{
  "n_layer": 12,
  "d_model": 128,
  "n_head": 4,
  "n_kv_head": 4,
  "head_dim": 32,
  "d_mlp": 256,
  "vocab_size": 2048,
  "activation": "reglu",
  "norm": "layernorm",
  "norm_place": "pre",
  "norm_eps": 1e-05,
  "positions": "learned",
  "qk_norm": false,
  "attn_scale": 0.177,
  "bias": "all",
  "tie_embeddings": true,
  "parallel_block": false,
  "init": "uniform",
  "init_std_qkv": 0.0442,
  "init_std_o": 0.0,
  "init_std_up": 0.0442,
  "init_std_down": 0.0,
  "optimizer": "laprop",
  "lr": 0.00272,
  "beta1": 0.95,
  "beta2": 0.95,
  "weight_decay": 0.061,
  "lr_head": 0.01,
  "grad_clip": 1.0,
  "warmup_steps": 237,
  "schedule": "cos",
  "final_lr_fraction": 0.0,
  "batch_tokens": 16384,
  "seq_len": 384,
  "doc_mask": true,
  "train_tokens": 144400000,
  "steps": 8814,
  "dataset": "wikipedia_en"
}
Each number is 128 + 32 x the weight over its row's rms, rounded and kept within 0 to 255. Layers, rows and columns count from 0. The size above them is the row's rms in percent of the matrix's.

# layer 9 attention query, 128x128, rms 0.142, rows 0-63, columns 0-31
size [ 77  75  70  68  75  76  75  71  69  75  94  80  72  78  73  80  91  92  70  82  88  74  74  86  86  71 116  75  75  81  81  86 140 151 132 158 148 135 154 150 119 139 149 121 134 121 134 119 125 144 156 141 130 154 148 144 132 130 134 126 141 158 125 143]
[[136  98 142 143 179 115  97 130 147 159 116 137 106 167 100 152 113  88 174 138  86 112 166 112 141  80 123 170  85 123  96 147]
 [102 139 138 168 101 135 179  82 126  81 132  94 159  87 107 112  94 135 166 101 149 153 162 144  91 179  84 166 142  73 112 149]
 [160 157 189 136 113  85 136 156 212 121 118 112 123 148 158 134 137 130 136 160 125  87 135 153 133 145 138 208 151  87 145 159]
 [129 182 144 107 109 167 114 167  91 104 112 114 169  76 117 131 164 180  94 135  96 218 136  89 133 165 119 134 204 166 104 125]
 [173 115  86 120 124 125  98 114 133 114 173 117 138  89 130 180 109 165  91 107 194 159 128 148 104 172 171 199 180  78  66 136]
 [122 146 182 151 131  86 171 125 188 117 129 106 145 148  76  98 111 180 167 117 105 119 163  98 177 149  87  96 171 117  80 148]
 [148 142 200 139 159 141 181 159 165 137 106 122  91  99 146 114 142 163 127 123  75 116 159 140  87 139 129 192  95 112 168 121]
 [139 107 137  85 108 185  86 166 147 144 111 162 138 120 156 105 106  95 158 126 157 101 199 129 140 159 125 160  69 217  49 145]
 [132  84 114 210 119 211 193  99  67 172 141 164 134 102 153 135 154 142 138 105 128  95 122 132  73 111 129 122 137 137  93 174]
 [ 89 122 122 145 137 184  94 102 111 143  96 119 102 142 166 122 135  77 108 128 104 165 169  86 103  78 134 130  74 172 102  92]
 [127 124 137 165 123 187 161 181 105 131  99 106 149 134 118  81 146 147  79 171  81 142 148 134  98 125 175 109 150 136 146 111]
 [175  93  97 116 103 148 149 166 107  77 133 138 101  83 120  91 128 169 150 123 108 149 138 117 143 178 126  86 160  78  84 176]
 [156 172 163 176  94 139 167 127  76 143 133 168 111 156 108 112 121 138 109 153  88  93  95 122 151 128 156 139 113  94 131  97]
 [130 180 144  76 161  59  96 166 185 162 137 127  93  94  91 138 114 144 121 184 116 172  63 111 141 160 130 155 135 113 207 124]
 [100 109 158  70 159  80 108 159 160  94 140 109 131 140 105 123  30 133  75 115 150 143  88 158 130 183 195 126 146 104 120 102]
 [ 36 147 183 147 137  41 140 130 164  86 145 142 163 116 130 117  74 123  82 137 108 188 153 151  95 146 144  67 124 100 138 103]
 [105 103 146  75 109  92 123 101 131 109 127 117  99 118 156 152 116 134 135 158  68 162 160 133 143 178 144 110 154 105 146 112]
 [178 143  99 170  73 120 113 100 148 134 143 125 150  76 112 161 127 141 149 108 173 102 127 149 128 156 138 178 136 104 149 160]
 [ 76  99 122 188  93 161 106  79  81  95 116 141 119  95 134 120 118  93  90 141 116 116  96 171 158 100 225 118 169 168  98 120]
 [111 153 123  87 151 114 158 150 141 139 145 112 109 119 118 127 132 103 120 175 157  93 205 170 127  96 116 121  93 124 112  73]
 [153  99 104 112 154 158  87 133 137 108 113 141 148 116 137 149 117 141 118  57 132 149  98  90 126 138 101 167 109 171 118 187]
 [194  67  79 177 179 147 104 137 146 133  89 144 128 129 198 165 168 149 125 122 100 176 140 130 103 125 154 144  80  97 206 147]
 [ 85 158 104 121 102 124 164  93 106 132 162 100  98  94 136  77 141 148  98 152 130 138 110 169 105 157 155 125 205 111 179 137]
 [182 136 100 141  81 163  83  86 117 154 143 117 143  79  85 125 133 138 138  93 161 120 151  93 109 209 104 133 142 136 130 196]
 [118 117 140 123 132  50  60 193 177  99 155 191 145 146  71  74 143 116 122 138 125  85  87 139 165 119 153 116  98 128 117  89]
 [113 102 133 158  94 129 111 138 143 139 161 115 114  90 194 165  79 146 119 143 184 152  93 147 112 162 145 110 137 207 103 179]
 [ 92  89  98 147 124 127 139 145 122 136 116 120 156 114 161  86 137 144 139 154  76 141 196 121 177  78 182  68 123 159  94  96]
 [118 153 110  88 102 108 122 131  83 116 163 123 124 177 133 132 103 158 102 143 112  93 154 139 163 161 137  69 136 153 138 120]
 [ 70 151  98 126 127 146 127  90 118 150 126 135 120 153 121 154 110 127 123 134 139 106 111  98 133  54 158 102  74 111 109  79]
 [173 107 135 144 158 144 134  75  82 159  80  93 106 148 166 146 128 140  74 111 102 168 112 131 126  92  88 187 117 142  95 129]
 [130  97 174 157  63 122 149  97  73  72 146 116 100  88 165 109  90 161 137 107 157  83 124 149 140 155 182 167 169 134 152 163]
 [ 69 144  87 106 104 130  85 125  96  90 150 137  95 118 110  54 113 128 111 193 133 133  93 109 166 133 141  57 222 158 146 133]
 [148 117 142 173 149  80 100 152  84 147  67 107 194 131 141 156 173 158 124  79 134  90 108 142  76 127 151 108  92 123 141 186]
 [122 104 146 199  90 136 106 156 111 115 123 132 155 132  90 119 153 118 107 100 170  97 155 141 112 142 103 203 114 119 159 106]
 [107 114 165 104 127 184 122  99 104  93 190 158 144 146 136 123 192 121 150 134  97 126  89 139 119 132 134 136 109 133 136 122]
 [146 110 118 130 181  45 117 122 124 178 192 111  65 141  79 135  60 167 161  46 109 153 142 125  87 152 104 162 142  92 157 195]
 [160 104 190 157 149 121  77 157 134  99 116 111 161 149 107  74 160 132 117 150 123 155 121  90  62 121 135 164  72 130 117 149]
 [177  99 129  93 115 127  99 140 155 152 151 115 153 117  99 101 142 150 191 155 128 154 107 123 146 175 126  94 129 153 147 137]
 [138 130  69 116 126 134 116  94  99 191 193 128 110 144 149 150 141 155 159 143 147 175  63 102 143 102 138 123  86  77 153 106]
 [144 132 101 119 116  85 134 125 120 188  67 167  99 116 147 217 101 142 111  82 133 172  83 113 115 135 107 120 176 141  98 142]
 [126 156 195 115 115 153 127 120 153 128  70 120 136  98 104 108 194 158 125 140 142 154 128 155 130 147 213 139 104 176 128 128]
 [ 98 124  86 143 123  53 166 153 127 214  62 156 125 133 100 197 148 135 145 128 177  99  82 118 139 146 100 161 124 132 163 135]
 [139 135 154 122 118 155 160  95 100 104 137 167 194 144 189 103  78  55  94 149 108 122 115 119  88  99  98 130 155 139  70 150]
 [ 94 165  29  82 147 164 140 160 125 140 193  87  93 123 115  82 131  85 171 173  94 107 131  82 176  93  98  84 122 119 161 158]
 [145 133  83 145 179 106 130 109  79  81 100 126 113 150 124  87  95 107  93  68  90 116 141 130  75 111  83 101 153 139 100  81]
 [209  88  72 108 117  99 170 139  90 131 121 123  63 107  84 107 168 104 126 120 113  55 105 113  96 152  74 164 117  84 122  92]
 [113 134 167 101  94 108 149  73 143 134  95 155 125 152  95 172 115 150 121  84 116 182 150 135 147 202 138 168 129 142  79 141]
 [ 78 176 159 144  92 177 177 129 155 108 149 145 115 120 136 152 112  73 134 157 145 111 213 104 151 159 148 119 141 161 134 135]
 [167 124  98 147 158  96 152 104 110 117 194 126  82 166 107 123 102 126 130 163  48 194 132 128 134 125  76  85  88 124  94  88]
 [ 95 105  78 125  90 111 106 163 159 139 168 148  77 144  86 179 139 133 106 108 122  98 104 120 203 137 107 112 123 151 141 176]
 [117 125 113 120 148  84 124 131 137 177 154 131 101 148 108 119 163  73 180 194 137  68 132 132 132  99 106 103  94 123 153 141]
 [ 82 160 176 174  87 172 141 130 150 118  83 151 147 119 123 142 154 142  90 133 132 136 166 157 126 161 133 168 131 163 131 157]
 [ 77 135 115  88 142 163 131 135 131 166 157 135  74 132 142 122 146 113 158 177 158  74 136  84 139 144 125  80 135 134 205 139]
 [115 149 139 171  87 117 124 123  88 186 147 105  89 106 133 147 132  78 145 128 169 126 134 162 153 110 142 182 135 117 111 157]
 [121 170 150 154 105 164 125 114 102  87  97 139 138  87 174  96 151 156  85 146 163 114 165 135 156 110 147 119 161 152 102  83]
 [169 130 177 147  86 104 114 101 148 108 147 153 167 109 131  57 111 138  89  45  92 109 172 150 127 188 118 142 107 135 113  91]
 [100  82 119 133 119 144 127 110 136 126 153 102 168 147  64 177 159 220 135 128 122 116  46 102 175 130 173 114 149 102  93 109]
 [147 137  89 154 205  64 118 139 127 135 161  82  96 125 122 113  49 111 109 116 125 116 140 106  94 157  83  98 112 121 127 189]
 [139 133 132  69 162 194 123 161 142 136 162 105 166 125  94  94  96  85 108 120 112  51 166 134 179 125 121 101 112  52 123 113]
 [162 168  83 162 169 123 139 100 149  82 182 116  95 137  96 104 148 153 143 172 102  93  71  89 131 122 139  82 143 105 164 128]
 [105 105  77 124 126 128 104 153 131 134 158 136 118 130 139 109  83  88 159 245 117  80 152 114 159  67 126  57 170 105 141 152]
 [ 78 150  93 142 138 144 121 115  85 136 128 127 215  96 147 153 174 157 142  96 166 187  99 112  45 110 127 170 181 127 134 124]
 [ 76 158 172 124 120  66 111 112 125 114  79 129 177 138 102 131 140 133  73  91 149 142  40 139  90 164 140 182 135  53  91 143]
 [ 86 171 130 120 126 144  70 160 182 110 115 100 155 133 121  79 123 181 145 161 114  88  84 182 185 133 135  85 180 106 138 193]]
# layer 9 attention key, 128x128, rms 0.131, rows 0-63, columns 0-31
size [ 86  87  81  80  85  77  82  73  82  84  96  83  80  86  84  84  95  91  77  84  91  83  85  90  93  81 105  76  75  89  88  86 135 129 113 161 113 129 134 116 128 125 129 130 138 116 137 118 132 127 139 154 137 135 122 136 125 124 127 128 128 128 122 118]
[[156  98 120 142 128 169 129 149  84 112  56  91 135 107 137 105 150  97 126 175  70 132 163 162 147 139 132 112 151 166 121 127]
 [102 128 154 144 116 147 146 133 106  97  95  72 142 155 118 129  70 143 133 129 138 126 123 123 157 121  86 111  89 121 139 119]
 [121 126 108 149  64 115 138 132 110 107 158 192  80 106 149 148 170 173 183 181  99  81 106 142 131 138 150 177 113 118 147 140]
 [124 111  94 134 109 146 137 147  79 123 130 228 149 142 155 122 140 154 131 143  86 115 133 161  84  96 162 120  95 161 141 108]
 [104 100 127 127 177 104 177 141 118  96  71 161 124  89 146 189  72 104 105 114 107  79  89 109 176  92 115 183  89  73 149 122]
 [147 126 115 113  73 112 144 125 124  94 151 163  66 155 174 129 165 170 159 154  80 108 127 158 143 121 153 127  70 119 100 111]
 [148  86 128 184 100 123 135 137  93 105 150 206 113 167 162 162 156 154 174 182 109 101 137 131 125 102 118 143 120 102 113 137]
 [159 173 182 138 123 134 118 128  86  68 118 160 104 138 117 103 192 155 149 202 133 130 107 108 152 119 147 121 120 171 142 140]
 [129 132 132 102 171 164 136 134 114  99  99  64  97 108 102 150 100 103 115 129 166 117 110 108 154  94 106 136  97 136 125 124]
 [141 172 191 105 176 168 132 137 133 127 122  69 183 120 114  95 120  68  72 174 191 162 124  81 118 109 109 126 145 200 111 160]
 [116 123 142 117 124 151 138 120 113 148 136 243 151 115 161  83 159  87 115 131 129  81 132  93 151 110 161 126 111 160 139 141]
 [142 130 128 120  90 118 126 123 129 172 183 225 109 106 141 103 131 152 159  71 111  98 119 138 121 118 140 110  78 105 115 169]
 [120  93 123 154 130 137 146 167  97 125 136 157 131 137 122 147  81 178 158 130  75 124 109 126  98  64  78  98 115 193 139 123]
 [129 104 135 138  92 109 143 108 138 173 161 166  87 121 159 150 137 130 150 125  96 121 151 128 113 127 126 149 164 105 126 138]
 [133  97 121 105 117 110 150 135  95 138 165 199 115 151 164 155 156 144 169 129  74 117 170 166 134 116 130 122 117  84 136  99]
 [116  91 176  60 135 121 167 117 118 110 179 196 134 142 104 131 131 129 108 110 130  76 181 155 132 122 175 138 166  93 123 131]
 [147 101 124 154 143  87 139 134 182 138 153 240 120 121 121 108 187 110  83 161 126 128 181 134 122 106 145 144 127 132  98 155]
 [112 122 102 147 123 126 102 138 129 106 109  55 127 142 114 119  84 168 155 108 148 154 108 119 113 148  77 134 109 128 128 154]
 [100 142 116 105 188  87 124 118 102 124 151 171 147 120 102  97 134  84 144  74 108 110 122 116 152  77  96 115 134 128 143 139]
 [138 112 123 161 104 131 127 128 145 131 137 225 140 142 169 127 186 137 118 132  69 105 169 117 139 131 158 120 124 138 142 132]
 [148 153 125 134 141 147 130 128 103 157  89  53 121 117  65 110  56 100 100 100 173 154 110 103 128  81 128 121 145 169 128 126]
 [172  95 165 115 166 130 147 134 134 148 109 171 136 140 113 166 104  90  76 113 150 117 148 109 152  71 131 167 148 116 124 148]
 [133 142 145 155 138 168  99 139 131  99 111 123 172 137  84 128  69 119 145 109 116  85  93  84 110 103  41 155  72 145 121 153]
 [146 126 130 154 107  99 100 132 152 141 117  51 131 150 111 100  55 134 115 110 180 142  83 110 156 155  97 121 121 138 138 136]
 [109 106 109 103  83 110 139 103 101 136 141 159  92 126 148 141 143 175 160 109  75 133 131 165 112 123 132 122 139  68 124 128]
 [146 137 145  94 142 162 126 116 129  76 161 207 118 137 122 117 146 148 114 171 129 114 156 155 126 123 174 188 100 146 130  69]
 [111 141 157 126 138 127 130 152 137 155 155 233 168 138 152 120 187  96 112 135 129 115 146 139 124 110 155 134 120 136 126 131]
 [180  93  87 198 106  90 125 131 172 110  93 163 112  78 109  74 184 151 141  74 136 141  73 158 144 209 123 123 121 102 144 106]
 [142  60 139 192 178 135 151 114 141 121  88  84 151 178 128 102 170  73 105 201 177 148 121 100 117 144 109  93 129 146 118 141]
 [129 134 146 112 172 157 134 167 109 128  89  33 145 142  89 127 104 123 103 123 172 128 112  73 122 142 131 110 135 155 113 115]
 [140 159 132 142 130 130 102 154 119 104 116  67 109 122 100 154 124 136 125 112 146 137  91  74 119 143  76 114 117 157 133 133]
 [161 109 155 138 145  85  90 129 140 141 165 236 162 136 127  92 180 114 151 113 101 114 137 140  89 117 104 126  99 130 141 140]
 [158 120 132 141 142 152 113 127 158 187 116 137 163  74 157 109 116 125 126  84 165 105 116 118 190 170 132 179 146 116 160 173]
 [137 153 159 108 122 134 164 144 116 152 135 208 148 122 176 144 184 110 109  70 162  99 109 128 106 141 123 175 116 153 126 144]
 [105 135  95 121 122 150  81 114 153 127 158 228 142 155 100 110 196 106 139 124 164  99 124 146 141 127 131 109 154 119 125 190]
 [181 126 181 134  84 105 166 146 143 126 118 135  95  75 124 162  65 171 129 146  93 150 121 152 130 150  91 174  74  62  97 184]
 [102 156 120 114 117 114 140 108 103 139 158 226 148 113 131 116 175 109 155 100 127 120 134 170 143 104 113 132 116 125 108 150]
 [ 87 168 122 134 146 117  86  25 144  97 137 162 140 124 121 107 147 118 141 121 131 151 145 115 156 162 133  85 122  80 106 115]
 [113 122 108 125 104 145  73 133 151 104 150  98  83 124  76 136 129 100 167 134 114 123  80 162 137 112 149 117 133 126 114  95]
 [109 156 100 136 134 163 113 110  96 174  88  87 130 113 143 128  43 130  97  78 144 167 135 136 104 155 101 136 143 160 136 133]
 [ 97 117 133 158  93  88 124  75 138 144 199 112 184 141 164 120 161 123 150 153 149 125 172  88 110 109 130 114 200 149 125  54]
 [131 104 136 154 131 151 127 163 120 206 125  22  96 125 142 168 156  99  92 102 162 104 125 124 138 109 173 156 124 127 156 118]
 [ 65 148  91 117 162 144 119 139 129  55  97 132  65 148 134 124  86 120 148 131 103 165 141 187 129 103 125  94 146 154 119  93]
 [158 112  89 127 112 142  82 143 160 110 143 107 117 166 126 131 139  99 123 185  98 144 151  99 117 130 155  63  86 148 126  62]
 [148 167 137 100 153 111 140 168 117  93 152 123 163 131 148 129 110 118 124 117 141 162 106 105  99 209 123 102 136  93 171 109]
 [175 142 134 134 144 103 122 143  89  70  79  92 117 116 149 130 112 139 122 147 157 140 123 142 128 103 107 152 106 118 150 101]
 [131 128 130 137 140 116 138  78 116 106 149  86  91 118  98 172 108 188 167 106 133 163 155  98 111 168 111 102 130 154  98 151]
 [ 98  68 132 108 109 198 134 127 145 113 121 110  86 169 119 158 130 175  97 163 122 119 116 110 127 118 109  78 145 155 120 111]
 [111  84  89  97 113 111 135 130 104 134 120 134  82 144 116 140 111 141 140 131  92 164 158  79  68 100 141 163 117 144 151  77]
 [150  61 117 128 166 126 121 146 165 195 119 155 106 146 177 163 150 143 100 135 118 105 120 121 143 130 121 199 115  89 155 159]
 [137 132 127 142 120 100 107 177 171 143 138 166  98 112 164 112 156  98 113 159 119  94 157 112 176 129 113 156 130 107 170 159]
 [ 93  74 156 104 146 168 143  70 158 158 123 124 161 160 129 133 138 185 141 105 142 108 152 132 140 100 132  79 121 173 135 150]
 [134 165 113 100 100 134  94 135 160 145 143 129  84 131 105 103 133  89 129 172 144  98 155 152 177 166 134 125  97 118 129  75]
 [112 118 116 157 113 120 131 147 143 158 111  77 105  97 147 142  86 150 116 138 146 119 146 116 136 131 125 200 184 127 158 151]
 [103 148 136 147 135 117 145  99 115 138  82  77 132 139  87 103 137 102 122 132 132 167  92 154 128 102 101 121 185 139 123  66]
 [176 132 150 118 183  81 213 127  78 129  85 145 117 102 134 134 140 149 152 129 157 139 160 164 128 101 121 126 201  99 105 117]
 [167 134 119 162 136 124 120 139 133 113  94  13 121 130  99 110 140 128  88 144 182 136  89 108 136 125 160 148 132  63 173  88]
 [184 128 123 100 114 134 138 174 129 108  88  99 129 109 160 138 107 120 135  84 128  98 118 117 134 135 120 119 124 143 130 169]
 [142 169 126 128 152  97 145 153 173  77  99  19 129 120 151 120 115 161  89 125 133 125 138 155 119 142 150  93 171 123 148 156]
 [ 92 173 137  94  79  86 119 198 122 138 136  61  94 140 107 109  61 118 153 177 151 111 157 164 131 126 111 123 123  86 125 117]
 [106 162  88 115 106 128  95 135  90 110 178 218 123 151 134  51 239  90 159 173  96 138 124 120 108 107  90 126  83 140 143  96]
 [140 110 119 142  84 135 118 118 150 120 149  90 121 137 131 157 116 113 101 116 196 160 138 127  78 129 146 133 140 124 123 131]
 [116 153  81 144 131 155 153 117 106 108 169 108 178 115 102 114 150 130 173  68 212 127 124 161 136 111 130 145 149  77 146 136]
 [ 98 147 144 134 130 136 134  95 158 125 209 203 158 136 104 104 136 134 121  98 160 103 147 138 121 161 119  87 148  42 120 144]]
# layer 9 attention value, 128x128, rms 0.136, rows 0-35, columns 0-31
size [ 85  96  88  87 100  82  82  81  79  89 100  88  83  90  93  74  85  94  90 101  96  95  97  90 107  86  82  95  66  97  93  77 123 125 135 121]
[[188 137 125 200 220 137 158 194 166 171 101 124  99 153 113  90  90 145 144  85  95 125 141  78 122  85 181 108 111 142  69  78]
 [ 79  79 100  91 152 212 139 125 142 179 118 116 121 158 127 107 122 122 143 119  82 126 119  98 119  60  81 122 162 123 130 122]
 [108 168  93 126 109 176 172 134 158 197 149 124 131 109 129 137 137 128  75 148 114 135 120 146 146  59  97 100 160  45 124 101]
 [156 157 187 123 125  90 139 127 123 124 105 143 149 141 101 110 148  97 186  70 139 137 146  87 127 169 171  79 148 135  87 155]
 [182 156 127 143 160 116 147  99 123  53 148 175 120  83 129 171 122 178  46  69 112 129 105 122 102 155 199 114 120  92  98 113]
 [138 124 123 137 146 144 134 107 110  75 151 133 105  82 140 182  91 162 133 163 137  96 123 110 142 187 150 121 186 106 207 122]
 [176 109 194  70 137 126 142 154  92 160 121 101 174 148 135  84 163 125 228 106 132 141 183 124 152 134 114 133 140 160  93 102]
 [156 101 127  89  74 168 173  94 111 111 109 141 167 100 123 167 119 131 117 171 109 141  99 108 168  67 111 120  90 108 138 142]
 [114 123 142  82 174 125 116 178 135 172  65 107 115 179 127  41 146 131 181 135 120 151 121 123 115 125 170  67 202 156  76  93]
 [ 98 129  80 203 125 151 103 135 117 161 113 123 130 129 168 140  69 129  69 204 140  83 120 138 130  84 128 171  52 116 157 146]
 [153 175  91  94 112 123 164 159  92  77 107 116 153 102 138  97 154  75 101 215 130 122 164 184 145  87 136 122  96  99 184 133]
 [145 192 157 182 166 150 137 138 110  86 102 119 153 157 141  91 132 121  45  99 156 103 145 170 110 119 104 100 118 131 117 107]
 [201 109  98 126  95  81  84 113 141  77 101 144 162  83 102 154 122 103  97  79  84 130 117 114 182 107 107 141 122 141 189 174]
 [151 115 172  66 132 168 169 122 119 165 164 113 160 187 122 193 128 141 143  93 122 112 127  37 128  69 141 169  59 111  71 148]
 [160 116 199  89  38 136 104 120 106 116 122 104 156 145 156 158 145 123 106 111 138 158  96 163 108 120  90 193 131 139 102 121]
 [151 161 102  98  74  95 146  83 105  84 167 160 134  72 131 177 154 167  77 136  82 130 168 141 164 150  73 112 123  99 173 169]
 [119 125 144 115 103  87  99  66 138 121 149 182  93 120  89 181 140 151 105 127 169 110 108  78 111 110 107 111 137  75 178 189]
 [160 113 152  87 118 151 142 107  71 115 117 139 128  88 138 149 107  64 115 124 164 127  95 140 168 105 143 119 143 143 141 186]
 [113  77 149  64  88 166 121  89 157 159 129 158 108 166 147 193 146 152 139 144 158 120 115 127 152 106 144 168 124  86 134 228]
 [164 137 194  87  88 140 153 147 115 161 137 107 136 135 113 140 179 151  95  79 117 139 111 134 103 133 147 131 149  93  87 106]
 [136 139  47 229 200 132 158 179 151 130 104 101 116 115 109 106 125 145  88 113 110 113 175 135 115 151 156 135 113 107 195  70]
 [162 137 143 136 188  86 123 181 240 142 108 130 112 165  96  67 138 117 199  93 140 151 172 132 141 191 151  86 130 125 117 133]
 [109 101  69 109 107 101  95  99 116 122 111 150 119 101 156 128 120  87 181 200 128 155 182 169 162  84  93 162  94 112 179 146]
 [165 114 154 156 133  89 126 141 134 117 155 124 163 139 153 102 166  70 102 114 113 182 135 173 146  98 156 164  52 130 108  90]
 [141 131 105  88 132 114 150 177 126 112  79  97 137 112 131  45 140 114 224 131 124 180 167 164 108 157 115 124 176 174 137  52]
 [ 88 112  55 178 145 140 105 133 142 161 150 136 121  90 155 135  83 172  68 116 120 120 145 183 107 174 112 124 170 109 176 127]
 [ 86 157 124 107 144 185 101 120 130 125 114 151  92 115 136 120 130 134  89 137 153  88 112 107  99 160 103  54 190 137 145 155]
 [161 119 114 139 160 164 116 152 129 141 154 119 105 142 170 124  80  76 120 104 128 189 138 109  30  74 108 180 101 150  80 117]
 [113 132 116 190 102 110 169 177  94 152 144  38 131 139 145 122 115 156 130 167 126 162 128 207 128 109 107 135 126 141 134  43]
 [165 143 175  76  71  76 151 115  82  84 150 149 160  94 153 175 155 108 137  90 136 136 110 132 148 131 143  99 150 146 108 130]
 [103 152 188 113  87  63 151 175 117 114 151 104 208 122 168 128 172 110 150  98 107 141 131 229 140 136 170 128 120 153  70 123]
 [137 109 120 122 143 208 141 135  86 168 111 164 110 153 108 113 117  98  97 140 132  96  94   8 147  72 145 160  61  90 107  95]
 [144 155 125 162 212  92 158 149 176 138 159 100  83 159 180 121 111 113  85  94 179 121 197  74 136 131 116  89 118 144 137 172]
 [ 63  93 148  79  80 168 140 115 116 107 167  91 147 131  96 144 143 138 119 164 124 146  88 158  93  66 178 131 172 146  67 102]
 [114 137 205 126 121  87 124 153 138 224 162 117 151 130 124 133 143 121 129 132 154 126 145 144  49 118 122 175 212 110 103 131]
 [144  75 166 165  69 117 143 131  97 146 161 107 122 105 121  93 107 207 132 121 148 133 162 158 109 138 160 110 146 118 134 142]]
# layer 9 attention output (transposed), 128x128, rms 0.134, rows 0-35, columns 0-31
size [ 85  86  95  83 100  84  79  83  82  87  99  89  84  85  90  85  88  92  79 101  87  98  89  94  97  84  87  91  81  95  87  75 126 122 126 120]
[[100 116 162  85  83 127 104 102 133 116 123 112 121 127 132 172 191 114 140 158 113 116 154 128 126 194 139 118  83 161 128 134]
 [148 142 130 126 109 137 113 138  96 136 123 151  94  82  74 179 156  82 161 178 106 149 118 125 133 179 102  97  80 188 140 104]
 [162 111 124 136 163 167 136 126 181  90  77  41 146 105 104 167 112  96 106 140 117 145 164 136 132 177 136  86 105 138 134 115]
 [123 116 156 156 111  78 152 100 115 139 130 123 158 179 123  65 130  87 117 135 122 110 109 116 172  86  90 134 147 179  98  88]
 [ 43  86 154 127 161 109 122 106 166  97 122  74 105 148 171 139 131 161 123 180  66 157 116  80 180 116 146 150 152 118 112 153]
 [155 138 109 154 158 130 167 133 146 163 112 107 167 146 140 100 128 132 140  51 151 117 146  90 135 125  99 118 128 105  72 114]
 [101 131 112 152 113 118 129  84 121 133 130 164 138 114  92 115 132 107  95 154 175  86 139 123 134 128 119  90  66 178 125 147]
 [127  74  76 143 158 143 125 141 111 143 147 147 143 113 189 112 140 109 129 139 138 118 151  81 139 113 144  93 158  88 148 146]
 [160 158 145 103  81 120  90 120 137  92 137 149 124 102  64 127 183 141 110 139 141 117 144 159 158 160 118 137  86 134 121 137]
 [111 104  85  89 162 167 134 124 136 118 156 132 136 132 125 190 155 123 103 115 118 147 150 138 107 149 155 143 154 123 137 137]
 [149 106 112 128 148 123  44 169 152 107 124 121 144 124 164 103  97 177 118 111 151 113 125 152 151 101 150 180 150  80 127 132]
 [118 163  96 116 141 137 139 139 181 144 116 120 140 105 115 153 124 147 114 158 110 130 140 144 140 149 155 141 128  71 131 136]
 [146 128  85 147 125 103 128 106 156 151 152  97 142 129 167  95 115 147 120  94 120 126 119 128 121  93 163 146 154  83 125  96]
 [ 42  89 120 126 108 145 150 115  91 141 116 173 104 105 155 170 130 128 127 184  95 143 153  88 117 127 152 101  85 169 142 132]
 [ 90 160 120 114 124 141 108 133 101  74 126 100 100  79  98 124 121 153 113 175 154 127 164 115  97 124 189 112  96 107 143 163]
 [146 113 115 148 142 114 134 138 145 121 117  62 140 118 128 108  93 138 148  99 149 131 119 120 140 109 130 137 152  87 130 109]
 [ 98 143 103 132 146 185 150 140 112 148 107 117 190 125 159 144 126 154 128 106 106 117 108  89 141 104 125 107 202 100 116 144]
 [156  81 131 172 172  76 148 123 126 186 120 206 121 173 185  94 128 122 147 140  61 154 107 111 127  81 160 149 143 144 108  64]
 [ 97  78 108 159 132 131 115 139  87 127 113 169 134 108 143  97 120 119 131 159 101 158 153  58 118 109 130 107  85 189 121 111]
 [109 171 105 140 117 143 130 132 139 105  89  90 116 107 143 131  95 169 128 196 134 122 134 146 124 100 156 121 133  90 125 141]
 [142 165 153 157  96 119  97 103 197 142 142 163 122 194 169 107 143 122  86 124 133  99 139 140 158 129 103 144 140 105 127 127]
 [124 141 158 145  92 110 127 117  98 146 108 162 126 127 139  88 142 124 143 149 114 121  82 108 146 184  78 100  94 161 133 126]
 [161 125 101 162 162 148 117 140 113 139 154 150 171 119 130  89 129 100 103  88 162 130 136 147 128  99 110 128 162 143 147 127]
 [112 115 125 124 103 138 103 140 161 101 121  64 130  96 129 164 114 163  91 160 193 113 177 166  76 124 175 145 113 171 143 160]
 [167 120 174 158 124  70 120  94 120 154 114 175 107 150 110  58 132  82 107 126 167  98 125 154 157 103  90 137  73 163 151 138]
 [172 124 123 112 154 102 135 112 149  98 127  83 127 149 104 144 124 108 120  62 153 144 111 163 138 151 126 126 129 101 139 108]
 [176 126 116 122 149  80 207 159 124 134 115 142 139 175 123 105 117 101 155  84  50 144 105  74 194 161  78 154 145  70 123  99]
 [ 94 117 182 126 131 119 113 101 118 113  80 131  67 157 141 161 168 101 110 156  80 126  91 114 103 129 142 166  67 186 130 149]
 [156 151 138 114 119 156 116 141 164 115 144 152 110  91 118 167 149 128 133 146 179  96 163 156 111 138 159 117  98  98 162 184]
 [112 129 124 149 129 134 167 120 124 129 130  76 142 141 156 105  99 140 128 138 136 116 118 126 131  62 136 121 152  76 136 133]
 [129 157 130 117 117 106 138 117 173  75 149  50 141 119  96 137 101 146 138 133 206 124 139 181  85 102 167 128 130 127 137 126]
 [ 90 145 134 130 141 146 135 135  97 124 122  56 173 152 156 175 116 143 131 144  53  92 129  63 146 145 118 156 179 152  81 105]
 [134 116 155 126 139 142 160 121 118 159 125 113 117 130 115 165 156 107  73  68 182  13 134 141 150 160 152 102 154 200 137 110]
 [ 71 114 166 157 105 131 126 107 144  56 168 116 138 112 132 171 117 169 123 121 116 166 111 111  99 130 134 145 170 114 140 111]
 [126 114 127 161 130 120 128 126 113 132 172 169  92 116 157  65  99 124 161 157 106  93 134 128 100  99  93 103  85 158 165 146]
 [ 82 128 197 186 131 134 107 109 138 177 104 143  93 128 153  86 152 157 106  97 189 149 118 141 121  98 132 136 143  76 132 161]]